From a checkpoint of a small transformer trained on Wikipedia: rotary positions, 7966 steps.
Each number is 128 + 32 x the weight over its row's rms, rounded and kept within 0 to 255. Layers, rows and columns count from 0. Numbers have three digits each. The size before them is the row's rms in percent of the matrix's.

# layer 6 MLP up, 384x96, rms 0.142, rows 8-80, columns 0-95
105:110125091088163172084134116109139087174173145090069129154130145166095149088146196177110142158101130075122181072156139080138112121061174146154086132195173083152139106095075093095181145123163073156147107144135132135105130129123109139133134136133172107117141079136097129176081158081161141118
093:146189114139107167108114140138137125140156153115108127121086144140092175091114122049086109105166078123097101190106222133168093119119113124091122126148131124180156155111110063160129136078097112144161155161137091160161217068138121153171113145127146074169143101148123110118121158112201144138
095:140141095182123134132134084127159089122115161112128201126126111153050145087100147149111115151120227167130115095164179144135136119117074164129115140157118078127138115115126105130158076171178145136118119143079109085174131109083129093125147127124130134182104070092197132169063093107164087082
105:082158131083102146121139146118145070144151152143116101143171099104142132088126186141075146122104172104134089163107178130135120100124074068123083156151191163073146101132140110088192177129145113121147127133094191168130142174078106106116155165118088143162121124153096133135128008102114114121
105:159137130082126148111123049112203093185140112115105168089169125103105123141160149133115152106089160102164120100136132077135107159155172114154142102118115112074113137112144116079103094081125080179123136120146172157165166115102053085138210134138085120137181101100142133152172167088165109074
099:118169109126150112133082089084131120112127140134077175164088098136092117165120113098123192151124172141187121131112143058157121122186164069144106179165122081080116078135148149087092149117186101163106108133139149180136197123087144121139169197119116093100113122138165115115187173075144126124
107:156169094129175148076184061126122131215113090153107166182114106130142083130121169121116126131130168107107145103122106116119113135134128101199135089154123090137169103112118127108123117088113133129171168103160108171124144112099102109154188136115089126134128084049136114183076118109192146038
083:118129103152166099112125089113067132145100135154172118162126157149124115162120107126174141136127099090121146136071123111137047163154135127134108133107116152211174113162146111118103128101108150092098176149150129156152218164120141198142140125075174189132106140077042104187118097094129144093
085:098155109090202136169106081141151076143132152056067167083145135115121140064166118103139158153154110087129070134141186085156146123146067125187135116141138127161172141084128100175156150114121120129145132130064062167156153114144115126118102043121079099152148094102143135097141122122103144153
113:107160090124195105141107114104172097172166117060149070136084141143090131102124135151109068127147184113180142098107162103162129183164167119150153108145132126186170111070141123093125128116106091136134036072065161195136114173107078098096159129145132138128112105116165158146137118126145150125
121:130183138169154109112109117108127121075190156058181157175073113106143167174173151098117128142180133106136110128162149109184113140122181092112099135173072079130197124126090155149126118130139131101146080164117072130108162069143118141151124133085076094139104090160146067180107122127138086122
111:134142150125147169076135083100125126150174151158188094142150104115132158136172101133085131115104183095054144102145147087171122155124177130134098124136082104193143128057114126094147184097124109153132161163158143114113092139092098157157111161100055122203113182088103090156109077118163094118
094:109157155145155138133120104168092127066129179135163103126119165084130170164149165134112164135105125078144085111151221162134117166089168113078072135071115047130154140101095076135141112092112089157183115125153136102086187128106138092129093112123169129105153133177112108115160128081191133158
087:124175134058172078154119120128142105152152157136167084141144148113080161149099115200120116127151176095116116157149165094107127160118195122070157132153105106124128113156163169096096115110185055110126070182120138129074129089156146120130086105081130128191099050087145144137159151114103095116
111:119116096107160084088196100098113112162143194085153183152145104113132132067168164122079134106120134115155140157191127176164105143117089095179079142124122104105112096123164150093084163092094086138110108128151103192154111184093120174121170158078114038149147125120140107163114149112100133140
107:143152034128139124101189155124132148176129117101140117140104143137089168081159145152119127114128109110132148066120129100177050178115126138142066131148080150157139147125166117069127188106118124068108096131131171138168127124043134146174188157067101136133137125134113115181084110111151170108
073:120168088141150162091180106106219100186072134088124132154111128080113102142064154114063140132129199086118151098144186112148052166116145087164118142178132098135119149069133137090120136124101120136139120108102112166114125099124121157103173154094127109153180109156193111154088090107133107120
093:111092089109228156130086130133136150171135143083151166104137130108133181132168150122153159142175142139138127222121098093139085160125126108138166142106124116105147155144144128076125145149150084054129098113168124138071156116158081198118120135127150122134094104064119079158081073171173101119
085:160161090127157186105098176118197106132115123106153154188103091087121189130126146142108169142080161125102148100128209116133123165132135120084097167127085086124115151089110091116119136079134144166171075147137106150145127078107137154134192116105138070155132060116114128154120107110226106112
092:168111154200087063126118138118138081117144133113146128123119100139123186136185111160120196077128163143167108140113159145135101193142132121072019100163151134113154116146166158086104124135108128127155062114096167121104117094131150153081151142091123136128113086155142154118164155085097053101
096:185105137141093139055158123159079117134145134158147077142120164115135131058102151153115102152165117117106091110122143095110093176123188130182031185153190109133163133118146085094120191105100087149210146151162142134104118173096156099096107155115163117131147123153099102135085113098144126119
113:179164101141161206080110141136090096143138163099164162128180109105068143095115137127142120151116058073139158094130188089125111115125144117096121174206138097172115135112082137091138149105156143134149090126165132157112133086084145095132153183076129123113131084040160092153129164111089132142
090:139149124116190190177109141074133090140125127114116133144151131138098090143154118127071168126140142121178131126201125058126131130073178172126112150120192096180198103121158145153152167081084099203120131165114135114104158128132089117144116133106199086151140109130148101187123081081145114107
095:112118106118204143095127133112156125086127092080157183090146142127117154097173085154115132125117132119116138139124133141136145194081058154113136124115102123148134126093156127128168162091139155126143115134207155187139068094122118160119219077055181067189127081121152108103124131125137149083
109:140116107201097151090079104098117107144145164091096105159100142089097163159163166181129135226158077157102111121119109130135055133110117137136117125182159172149125121164161123142143101155118122173156100147125070190120087159094088112155156089102100081187125154083140092153130092123165098112
104:112117074146112146125126139094148100157112129143109093138148085148118149120178149144085181153160153128084106145126200080169132131136134150166140151135149108149101144121145066134095160167114141169138098060121120196158093135099081146090134171091155028128191096131102123192132159067137077115
078:144149129111103167120153111108122139171095117106104123085187132139105110077097131124099078087120131087166077148133185135154123138139099115150065117179174172114177158111140134096123138087129100137143026168138154121071093154159114150172130122129126169127148085112053152117212169145169137097
104:113153120161145173140136151084091163137169136091106172114082114129195154099104111103122157165174137156095111126127180092113108151111078080117156108162103151129133146096131164132161115120152123152113140070137067191121071148051172088199192100115177150126130072087134165128152141136092095105
096:129101160128098156106090094148154109104153160086133160149092108120167126134128139147101170170191156141159106132133211122171117132231159083119108136147088103134132165058122132140128114096091122185148135123142150128071170157130076081093140166110127111109067113068121093174093097140145096084
090:083119085133173135138082148088136126071147072117163159184111110162061143127103140111049146139159180178164099122152164159155162137116093119134152163158132117123086153140106098141116131100163141148199067175106097193092081201143125096149113137154095109123140154114089121140082163115141153148
104:150171046091162117153151154079066101134120168156083132154161149134089127154131142115139144156097109086187111128117113117158130152149104119155145118174111117142144153138122114130141123126121098165121066086167187174187095132094081078152133159101073092201131099185100087165073152086162144128
110:110182120170138141069108137151123062104120162099133200065135161110139158113170119043085127131118108122088146071157180100159156197159105095098129220131140089104130132159106150120135107145121097155198061118098107144144136125159134144086122126109168113178117120117129120128138125093132079116
097:098130068169143091145100115121110077114132179131070188165120127126119143137141154132144137141081208061133145107142113085117142145133134104155141098174069112120128172114109160166188106156157130123117060121161138134165125112107075151111159147128078031162103091069168126166104096125114096122
101:101144113128056069059121073117149095101153138078153104191047145110148145130146126120112178137152139091121139094116176164120095135134148068221052129165136119141164122104110133141136124132150115154126093129126160112153209128117118104130175174137111104126138118153166058159097111098131111120
099:116151058126123177095083069121175065136168110086170135134124106095126145045160149136066183144195108128136142128139192116131117126161096157089107173122141104142092186117177137137135114145168120128183118162163124081072143070094133124137107114127081065150119126132151123143136162103156098120
113:148137128130126079101097074121135112137179129110159120180148143127102116146138193129117109157105170160144117106186142106121116125135129125100130128112148115160130136132168138109195166110117097170207067139183147142093114057113058132141139131118156062170154099075171108171120096120175030119
096:106178052107166116125176135073117138162106111153113147077126126103090173075171140170121145198159162152129138123111147110179120142099105099153099138167110100149107113143116151122134124165086082148140081119159099138134188113106138108142142135060120139134064115206090122095074097108191187106
081:160136160120070099168076135159216114144113098135079147080104167101116074063146158062083180124136123138099083137156178115109134142153076097140155156093096137076104130128110152125135131133178108195143118107103107101110133121119205102114070106132126164151145135116135106061117148111155146167
108:072156041143140156123157122134103133105146118125116122106086168141128139088162154114123174094107103148115164097129122133155109161112155098168104101126125095132175114110126072104091117097136104167141073166073237155146088147106187158133177193107097155110172092099151092168110105141187145125
106:109108110200125178092069177108155081141167119076154075150101142108116164118181132114118170119103194115141154158172110115176119130189183120155104162112094112133164107096145143094121083083124057147159103079107138099106094122142121156134105120114097112154126112118183110197112174119150072097
096:150158116072206122120136093150135142113173157109137189134155180092111149092084150137063163084128128104095096126152183124168128152084110071164091091110126147091111131144169144078103102093167116160164124168120074143123075194113134125101083127096129187159148137091112151133119083089167087121
106:122122127108097136130109157137158096144184143128131116163096135108059129180147147143120150154156152123166130197125198090136054190126099092127027094138080070155141096121090145136151116136149087147145071169130119183181090126095134110176126116140107087096159086146140119161126092102106112094
087:141123144180121091079162152149121145096128135148187138190075188077118150124140127101127088037085166069099084126133132110147175185150062065146133140146125153149118113140158089104097085101160177117126061114149134123139147128077126079116123109125091109163174128168168142129158120086129138142
112:126118101151141173061166149112112096190137160129134112148127133095135127067129148090138115124142194076103163145194159162137116144105126079152123152177106169178187110126107141090135193076153070159153175124112167068149148094086126163141140136089113130084100186133143103133068135083151111134
125:113173069184136083058136127112118110136122131091152157160114087097087163135160177057098185149135117128119086137168142082187141228090147102166107131112129124114086158128129107098179133102137111151177101137117099126135136096066103141139160171117153120164134096133111160183083089158113101105
095:138170062176126167102144077126112128123089151130182145103105094083087174112125140110085131144108191119071187167091111095173120111047151138109108175197122158052152118161099125085109180165155129100145138157098125145123090155130102127172154157150116140172094135131078104126120139111167142123
085:114177137124150113144127081134076102127123120174164146163127140081057136133123118146113087116122111117175095130069190129080092181068183174123038147186130099137138125137161088100141116145098082141177138128126113152145139111093182115132171109149131075188144090176152161085118141134080126119
100:156156106128147141068159122058119112179090164128133108134095141137177191178127135121127070166072123114096160172160119106111107131087139132130095111142122111176168082152055123134134197166165129108146085094153148143124145076061122108189144156092177147143147067150145081151100122116116153143
102:102128130099144177164121101114149150113149143081126185129135199107142157054141133106050145134151140081100104102162169096115104146117129086127066168205095089127108176051183178161156165111121109161161116145197112134135117148124140110083125146095081119190128115129139117114090135104146115115
107:110102070201100117121111113111181168129165125084131162114079102094094168125194123118076134179132100142094148110144096079151125153148169131160136117140154115095102176113145136121156144112142080123179119154173098146133151109161109109136142202097072102152133081094156107185069067132191101113
096:152120100135108193088203133117159098114202110146115110146118153124123154085086110144149124163194155089127134109169182121167111117142090150180159095124149160139137103126122132126105121104138051168119097070119098147150070093098140077143089123095101139152129100099159141216167135107119074078
112:129186086189138108158139062102117139121129149117107107190078177088128118128130104136099149108134170167129115103212112099126094138147081042124111117165144072138152140093142153125122178192181118156136117093153094143114115137142055095147133154112092063128107116130154059142128145124159086140
088:131094148135110170123148104062196132174135081128090112151173124113111138093132154124163102163109121104031103121166242109155084140156132107162142100132089164074152157120106139083118166132146100153115143121148116111174129134154153142116148123118104175161118089180105086147088072092112090096
095:123199100114147117105109155099113094106088115148166136088132086058155157136126156143086102132096129124120064159115167128136093182067161142090100110180127128149169110127123097132096065145154111144163143152155129134146130121099153133115165149048191148178166179180118132101148128085185057148
088:145158117136148105124181096142160178182118111089183099150145158085153146137103189087113136198114154083135083132146084111132133155141133154169115056109147093143130140091095063118134127108133129147113139100095095148150187077114147115082184137107169192160159071141105081150151076088154098135
100:107143101095128190131175104093127139119169196145149140124176169140088141122078136081075125149133104114151128116114151122119119108115125041122098105155084111144172068119164122121158160140161108088159120138096131174134127113159075112194157171152137092175074128059151039134142165094108132132
115:145125093104170131127130157070099121170118165134118094139120086094098185115124110167115151122135180155154113115132186165120063107126132086166089167195130112158169071165114086121178137086120111133106080109162105134114156117060131129085160149081133086161184152108173109136147123112193055124
108:058164120132142112135073116116122057117167117128117081150154121125136150081152146171046097139104141104109122152086153099141136106102148116104120227172101117148123092067074113154102166163167119182155096122117111156101166146106157108131132198098170093150165077116134142171174115113121100105
107:160076121156118190092145093136151125171101090092098166098069159118168187132138135120111147141138114137103131090101127103115062167122156086146083178142101112150175163105150121165083234114141084134135099118188106146146127073092102129131140119073132102118090100125174136148126102093190160110
068:162174116121169187109161138110199064130127124132123079115112144087116169153089165072046118169162174054114088116137108143167134144143155092168107117140130089165136146078105095106120148098160123137156118155140102152144138118126101130123192156075142074173129119112174136121088148078158143068
108:139162101098111154175162121077126168163161117118180112127099191079138122134134176142081152074100171131136114133135109077166161124098070088143159147137090097147192134103132183139110135117147068128173079102162140081133106112142126112144204163087074101136177074123116089150119082095138100151
101:096156125182088177035123109140136138123160110099143103183059121121101188095075120108097133138087145123119122127125171098146131204132143062096150197125101146188173118126144140114131105144149143135135116130151077140121129090122123148083184114165160106141161103088170073136151154085165093097
106:100107129162087104102144156147104100154103155105167121147142136131147161147108130161053132163138141096153148105087150122216078129092122073125130080170108092169204096122166107106078141117148088165112127116136119177172174111102170108149147138139146098174083124136172145144154086117105105027
097:148149079118171142166126101153134091186149148097109114144150075063045149115090193095083165159137100118172125071124101074130156162171109082162089194116134149148129165152163131142111093092136133098157137116108111092092180119143123083210098161113126150116143156145126092152150121115146116084
093:120114098100137126111081111083218095153169133047142094132131156111128121135171114122136072097128146176136169120117137094156106157169161127145118129108095072116135166086129217127131154088196127121065127127125099158133176111140055130099156157107106107114107130113159075201124107113093098117
109:120152129085104108149143139096124136120171159117151128152132147129162125140158122077138094188135144118140137108186141117119108144130102079132134153200137140122174148105122136066131191110112051165164098177177089135124168148058077201125186134137151058135132129110099080205101081135151133125
102:157165077179136165127093130098133132136190124121133130117098164064157217062108088117126131117139186146107147131185115166135089176100126109129098184192148079149162100145084151139162123110145119133117111108145080098072113119116067108125176126109132091189126109073167124137113135106162081124
102:078109122118150140122140124151122070141163158108183205112150147108145213098126137086124085057123106135109138158099186104181136131092114158167065163177103098114168118056176165137151119140163132134151090111102143161095094108144156131102172110101187091138087105121104133111096129099144075128
102:131094127103134165093145069106113131122112155089143161069063142081059116118078133142090142168108156149172151096143147112134135135139145136131096207189140129110137132089129113116093180111157184134179081167130135194087177110122102125096148197083135135141068074133172114139121093107165142123
091:139150087130160120141166103146098128130162116166100147173152207092085108101094158080138109115064114079113090152139110081111110199097078135169160184127105175094126150109116152083171115151150084180179068134122119147139100106164135121111151105066137153134133105140220121095106115151103124141
104:145154097158070157154112115128098177182204124124126185132113118088052199131135149113124141139147101133153140115096142144129075154122131127097103134143030096136140103135151066137097139070120151106149094117154152140095158108125084121141181154085152190109131133128152153155100156099115150039
105:155135139158132089158122128139156077127103176091132164166111136121126215149110177094102083129173116115091107138173174085161095132177114090073114091204087122142116125055101134118119130113112107106108159099196099152134169111077180168101181093122176086154140111125113132147132094140133089096
098:164164089138121154125089118115168122077140199106122158147120089161102143178131117078144134166145079128166120113122159061139123160089157125112077124201073170173105076111156145133156137126161112093147090147173153098100137170086041078155133098112106085180113130145116137126099151117188126132
# layer 6 MLP down (transposed), 384x96, rms 0.128, rows 8-79, columns 0-95
106:137159159112080126141161135111138167135124144119073133098193101102158148179146104150153067184152161085108101113067151137134126120100081119107106170135160154084091156110107115171117092127142128149164167136128118109134172165138095115185144160071074104147095085109120149042146072171176084169
098:131141143083161151137102115159132107108082111174138142160115161190123130105074136160148114094139123116163130112118118106143075211121164146137151158146079153135089101150130116102113082152110133145089064097103076115165168123125153094119151121135144212059111103086084126239118100174124141109
091:141135143084164126142067138137135144144106175144153069138090156096160107148080097157160148090138079084080172181152096134128085120146098077178147152138145155166081191112146151103076140147158150126148133128100120197126093120198159114130126103115070139134164132080112083104183093084154174116
093:097138180134120142108153218164116165164083071139181124109071117134098098134110170152117142165160141091186112168090094118108114148111133134188080130110122138153189119124137117039111120100150153114105149110212130129142081133211116136094103131101119138141088097131109076109129167095136118127
091:077137128119156151105101186147094142124137072174207099121112129137142098120152098154115079134166111196110169114171125108121105091149137151112131127094127158177136058117145109180060052130144153202141158117155099096127104167133201126120120134109106122139094142201102130121072130128151088141
097:115138112146095108163069050100132136074090155158102107132099152121075152156137124165166106162105135122104111129139107100120113090178158191136135168121159076119107094164093120168068153123132110116096161133117080100173167140124163100109101171114179078048141143164171114166136191158163172140
104:154111063121139131088076114167161193120112046187142179137093152122201048103098197142118103134163157158094153142164121062102118139156124126130150078097101153140153163139120141142184105108148167149134152129156092097122135163110141117112158127131122119103116088067114106059153115166129140114
083:156135142140103192157111150144131112132152125145129105120135088081159121130179137102084110157095125145130127112156112099113221106139092154119140140150083099088123173147086123170144104121150090190197104110122105125084057165138099103097136142157109112158161107130176103047089136164144103228
079:167154219158166132132132094171079117092146120155141141051085164133077099103185073097148112103096172186106034118162086157085099093139105117100161108116157140123067162148143156139144114109148185078104134103157146121127127142156164155087135172152124137158123158155105119145106123146125111131
113:066120111101129112167107142131132129162114161111143101158116081117142131137119066136170160087112120141157096081083101213215109103135133150137151122108091184177079168167107089130112190173100066111124117151073104152083080179136151148094126166123133109110128162167129176128125123114080155153
136:098130116096160096087164149102206089099137143119144106155129156111152130149175182178162136126109120133058163128159139153154098119052095181138113160115098071133101163075152129131113106118160147056121129189169114131156067125068123116153132178096080101129153151118121120163136178139130147064
102:140127106144129192055054084134126137162126163129092097133088136157121153111097137207134120130123132128140085106087110126115107101103119191171131135185171108107103177135159164148151173089111110143084184085140189178164148131092082160113083115157115116163119147146091095111142082131127164061
092:171114115119149159111118149094143193175096089124137117123124105144128106092106107131117114119145136162109134158080059105114163122112121193120159106202163180130124112147140112163096151155025135130097116124135119153149086126167115188154176120100106102205124161101132108066054129162122096181
091:086138077206119083087148171161141138089123115124090123151085172154157154138139143157122170104094116190149165152107123138143119108108109170167137098138116137132130039081103080145109140135101190129106107094093135145128147113139166141168170080115162104068124118141086145200097090140155159053
097:063134085150148089134113162100145150086162123166165105125156080150123090095168177162134115113116145151143118150113090140100129154123113186210128151095138119131159091101081116159074137105145127129059136117120124126217141099099117130114140107057110075114155178157132174161137195165084123083
094:117105160162116133172123114120147141116177135132134105094150095080114137193106139140186099102100122086100149123156187121157157162125090151153055140122108133084103088162136163097116160086141140147195116061154150161113112111150091136083202101120144083171147125159169072149105099131072095196
126:132186093125149172111139103112166075143146128083149151153084131053132130125112111107073157161157149068082137120165161102154080151126162091156095141184113122143140180083137123093139153068148106198188128099123146165139143122117129135129182138078080139144139104065175078144082095138159120102
095:109118102162167158145156151091197117168128118101121081131155136128217106121056097148122085105121110137180120184090130109161132147110160132082102133059154154113111056095153112126108110129165133129157115126058123114123096142143177150061162080210154150110183141142143132142136106101089128127
121:126166084096193161085146141098172077135129155106185174141128152071113159145114124111058177112141167076129114128169158098115098144123115046142115130165106125160176172058117110124157148087168097166152097109109136166130120110150106152101162143130108092135126102070175092157104120162161120067
087:164116139141165178161169150115082196127088129079120111096138122079097124098151118114129112129177111156172154114161197081061136029133133139198175149111151126100132159076150125152095156129119118120117134118116151111126129186147097110144170131155085143113127125131110054112050138091127155161
090:107167173106155128151136100117084137168119119110118143113083083069127151168122099112119159138062164135156136168139110120159136106125048121060148074157101159126168088120139107148109051127122197122076132144139106126149176124153081140177183131119164107159143098118145145040174175142136106137
105:157172127169107135121129131138113111126156146143086126150120066110103136120127151079178104171115065110140128156120194122154116168174133169091134126149120128125110132143147119165141077116250131056090108144083120087088116173130103177114145081088160090068149101112153149109122106190081143143
084:095097179122067135144145082150129179157170121110131107094098187105157109161132143173105136108081140124148128142166131168169091133123077052195092134139069113100127148163130147147123113110148198037099117123140122140167107164113128134089134155147053088118137142168156124124090144091139173084
089:171150161128179125166130108106159169102123146132021076204115117120119100075125118153164112113153137159157150160131127096148128102067119158136145151046151136140147094160109076091135175112106071128165108079102159149154119185159084124088145181137131075127111141158107121149107146115124145069
106:117179162105097147128101072152076167153152089104164112106160094168157130128144115135153140114062199157163161094109136152088115103116144140175139124091082104072113128146136136120122119134113108116123194108165153137105171159102165098113050119136140168181149116094177162151103064102039144124
100:102116170170165057093109134050158167121150074132165100184128169147138086095166083103112143106147201093084128131145104102133153137145134146132132129146137153117132130105132155141148082203087098152135141144144152142072083099132075133118106195129183078072122138146148119134106136083140179078
080:114118154151130102134131159182070119153065131093181156101093152099157122156146124165128119100082096127145065157107125121136136042141143169140118142153109136079120102172127111130142161159111157100152110069122137124131203138143167132083135054133130170127044158153210158063139121141132138111
091:105127099108138036138133081120141196114137090086104170164121149149124103168146130145155134143144154142155109162068161078096128145146083163146173109126138117117126080105152154161170118112090162073124151130136060146067100176089080133169173149111126133156122118145090182049119171131159120083
094:136127115105170127049181144168133113109126092142145152089159134162088172145124179115084089150115121109116044115095097133107157111057129134114122146140143151108131150158122082072172131100136139127166096140121054093127126108078163167126123132184152170157197118159126138208136148075173152123
088:150157169113117079118178088194126071128140139097142103126130163145160093154110153111157102143134099131093168149043103099113073089124114139123105099127150144165143153091153171139182196169156105086115164111154170086146122057099164122150154151071146139138069120172122108111153071081140144100
095:140141149098184109079123126092123162108164085082123115129100132105165077147101177104159105174128132114141165138136125113145119175151148113079220124126124080160126173122167134157124052172046178087116119087112138152174134146095097090119114162163125152109110087139176114173071090143146089140
112:101152090099149090132156068094054166109162145131170100115176111075126121116158152104106056171132111117091120164148181086109137109114149091131117134115156149113111180220168123110112173149167112158111175123110122124105180112066160145078153128150098113150194100106114150139131173113104153077
097:172121125118183134104176122118116171157137158096097136079105087192053182099134169143110075126125128173117152078077146110125115094098093095098103155138142170121157138121130123067135177139110102165138146146153109181072132095121148153186136068125212166137116123128085094133151082086149125152
117:112143113156144185119156156108123128090106185149096121130060186113133121163130154135051192184158126079143085071131140138153065136153095104087093115090122107186142137137120142056122155074176165152144114087097137170113127106146120149151110162136138103154112163117089100133137125054134189121
096:124177123150092109111147122189107137127124122129095138165153128131082088098126116140085149138129133066117097197165144115153150114147146124169184120106134141161097167148115164134116063163115136079145171129114131113074044202221140126119123137144059086101128142097124135100107150175094066158
108:146114113142152144177154131153125147063109149174166122119098078162097158162096097170145188114136103093117151173138132133165101140105105133144098159156142164128165133085165148073092121089068091130090145114122093131173141163126141127121164063109056187145111155144092115094118117089105112238
099:143149133143135078095084062199148107118122135167137086143047182169153154147122148093125086118112126133160161204140102158063197092177161151152156126110116090131144113105154083160134108091076130091141084106151116146101120140120084142096132144184125109064136167097159121185116132125146113130
081:115190147147116128129126084073109099136123157126153129130160118175108114206142050152163119163136194114120121170119082127140127158139167157088117116136196127156164125099119139079151135111053146044132131119160104092104066095088066155135137169142071126120109119122148109150170134093170115169
110:140174076145087111184143154129072116099103143068142102129110173141118133158146092222183185112090099147069140118068146129107177100086111137118075105106166120145199122141145162122109109109202135140150125131142073126128124128137180139081114101104155090135069131132130113172115146166135160135
097:138115127103104173118127150072140197136131108169078109177120145087120143098116125088146117164197124093134158191117138182131123153148105113118127147139114109195109109108109086130067161090088150124103100124143212119220128079143074103113160120151093188093135151157090131153135119074127111100
113:148153072120102128109092146079109083121116138114051093135143073118185153158110134109174096130134171127107208146180090142116164115134169146167127117101102119111193161089100089117208170162075136141130118114130139149128090079130137100136150150127117119081146142121141084185072169187110146094
118:147130106117139126102172122120191099131123130109150108205125121132154161112131117167127116176177148117141141109164125083082085114113108126108108173152067124121140134138094114091062139150171151181166124113130146128188127133059124083196060100159106154038103138117105148196187110117120108096
082:120170068107081155169113130103115092188114120150120111103138085096124104168134126169116140172202092158114071136148155106049155131127189179111109154136113080060145142141103112138137182146188057163147172145136191112091124143142156132120116081068123108177120139117112103090119125129147140110
118:161103164114120127133132176176092070162080123155116173104096109151121123086113178057181108150118095117139163107163117087138100107150162144133130120165141191116189127192124150117126121166193090146100086130092156079106121142132119136127146110136067108032164112071154094155102106141129160156
139:136140115177141129108168123134132134140054095119135087165139092122049156135172168133131119190163106164096172170076096113130086098068155162086152102122142122119140125120090111041121126085091141103208123159066091139106107095137127156140132178151143150152130160142145165118153099179185116120
093:159156113149181110134157105184174158098129098118132138101168124139187137159068098112125160162073183026098119107046158206098171097166097169095094138139108099133079156178132132101187107126137126121108118161146126145093133108095133126114126145138143112096164115121123116178107107140083121093
085:159149150121135149111149090170145141176135158102110056114139136147144095119111166149134128122163142144068119121180089112201142081125094068097171076094116150123147101145108131131116156075086146115067133152148138110115129124176130127159114143053099215085131172127114102067154151168201123158
094:125105160186147149149139134195154121118164171108135107144095103153097097104108093142089127120172132106134117154086103157129152146091114095136126166162134100119035115143160119097142133091149168071161162192098072093152091149135146142105121117139097126211145142144083127046210125150081119127
101:116103125120162137186123135098200127187154127090137112074191127110162146168192104070138142155071113162086132087103149124133088144109141121091100142154141107078151124130120070174081121089112093130143157142085085080139154095147170069112131163168115160166178097126130110191130100125123160176
105:127097150188100146154167138082135117178088135176117190091166096099118139074163140105142162142120089110128072166092134104095081136107132184125126113126148098095101185137114107111141144119093175134139135148057106111150156148108112127071093194120160120106094201172120111128079090189167132173
095:130126099084109118141128149089146171116149142072141091106166126059158176139128142127170147090142085116130142131094116122111107110165148042124095160158114126092115205137110158081116153124152173057131131128142120174099154153140155070131165093204155108080123183103107139152099134201092121172
125:088109065179166091137099147061163175146142110076156171165108108165152126159145139126074114166154088095133158149085146112085104185194112087127141140088100137104104058130103138097087105153189120160150130132118156162156132142132083109200122157122134116090138086116172077183139116121135133111
079:154129143186095072146094068121150204127139160122082176160078118117145142134079130078179088121119148106105168122158126129075133069139133140144153117103082100140133120161115139142164190133125188078112107118087095113138058124120083180155136098117145130074083118135150159163136170196155149112
111:165050097134149131129131161076137149096164129094105123159087135158131105144159134159134161112142106089126176084145118139139102094165155139153091202119144090100124116089128150101159155119190116147137078106129101148125162126124135156127161094158086121095106095089158096232115140109088194037
092:090122144094098098137098155119209081105166186159057177101104123121112053110168091134116145067184159141102126104158108107149163111168118137149136157162129117116096156149169213160149102144117129073170122097135140100102128128140117156164103121146074102138106151065150123180078149124100110141
103:134133163151126130135173125093111125115188173105197091174165075099127082140144087120116103146140119149149107130153118141130181115124163131083107097122118074113148101128201138125114063106164115093146095131088101156121151129180120137142122169184143150119106085182092065225154106114061127105
138:173150183103145133156167075148138149078134109130098153133108152134080097092122095137114141077169094085149109120107177139115051126131112115139134138098072161205095107120155198138102141118152119115104130126087111100211143085146156123134175148106124183077067145070134173136178132136168139128
110:162138126073112124110095103163135136166148234086109178134128108135167212106045140119067131132141155097091115140162124145084077069126123116146102095141152118135168158147171109166106105147111112121151136113188105133067051130210131131134143138155147128097128134113136114078126133144141108122
114:113099158122122115162135120070159135127140161110144167110157099091126075184148131137164153132132123125163115145188131159111143140135107057158128122087139101109139162093107170115081037144196059127130141088156137101155091121140092128124127130172143099117142107204204135169127107040133135086
121:134196084126134174111137138094221082136143138109166105146097129049128140153118146097070144157140141038093131113147117113145073159105122087136112130155100112165152182068133116102139136089170107165163113121130134176145118129124156160122164129110090103138130119084206079160107116127171142080
127:118159082173097158127119133166125105136114116090126147143117166080112144094140174134132147123140181120151119125168127113181154080144133066122131113149088123120170144129133112177138159113197079113140130135153066174148092153068089119156114102162132118069103160104075126189086128139123172010
112:157110159131168143087169162171136118093152094084146186126134117126129112142139127109075082140134140128134129107148129067125088130151109111047149178170163168125132099160142153105086185093186140094145107135120144124124119153136092194093161116164139088036078070067169098142149150133142166094
107:097101119103109137123096110109122115109130130151170144088158079173110095129142136137074162099146097135119099123202106113086108152135130155063142106143168161146132139145117101208187116130170096143178151147107112154103137102123087121192112145047105131158184100151188153211108085139077104152
098:116109125111138137164128078171089179124119117164115166112157136110128104106079114173180126123082087149155160140094112141117176132156097126114131130177122109137096168162165068073053131155135145121089136185135143134087166085115092093156110137151124177145204116142055128204143099171131102076
093:133101127045105135101099157157120188115087097174135083072119122110090171120174130129168123095159102167129077202095099112213101152110157158074103125094116109093143096132106169128135140156086142154147114101143126128137114095196149131174098072131154126134145167193097136086138170153131147151
101:110141153123139098156176153137149183143105122118139121134151130131063065139037087137136149140177126137091163183111109085119118086159152156135076143119164139129183060096121163102093179152175105114079087104093128153141127130150112146141157124121098126194179139063139101115125195105088087143
116:156116084133117097105149167153154115124125128091187148088146175120131169158179132139125103112128092177093151158148082191124136116140126142125121149145108091152091043141134171122186134135200111147145135089112098115064078137120116144082121120152129152113086100107094136202100129095152174029
103:140166123139110123151121132158196114191138159114159134144124114135136145095114094113171122142109126061142102134114186165099152092092140132165075141069074134137151064124155167054055098146149114197109087128137086130123091129125082117176127133107122128126173164135110123172095208103159097177
103:148080151082150091113141143086129149067114108152113114162110090121156124074122186146139084141111129110112107120138077135122109082086179106145107155118162109171122081142138073095162144140043140139102131122133205155118213114163176131164126118173155161084144076144148154127163090147143122199
083:107107074161136159115082150055156091085125167126105092123108056132142159141145140147162118142151148164141141135116119156105139075132108138127096162197071191081141132105112068140097143126162183065108169086138097163122164160133139096172161100172120141145188162077090128102162102091159125122
105:135132086164066144120170129115096188123087113178097142127105179153148181166091102167161152119137111116150153125111128075086104145064162110092132144082117107127166091149074073097093178142113139119154162111156112124158192125166157111139167059141178168054125094147105094122120138116112179132
110:103072018107160127134116155096193084136149145099181130151132116167126113129168180074132142083076103166197147147155077158141127132133119133099099106146142163132140117139162085128186144110206085158132077139116129155117156165145073077105128133130162091116136118141111107148126066134127097140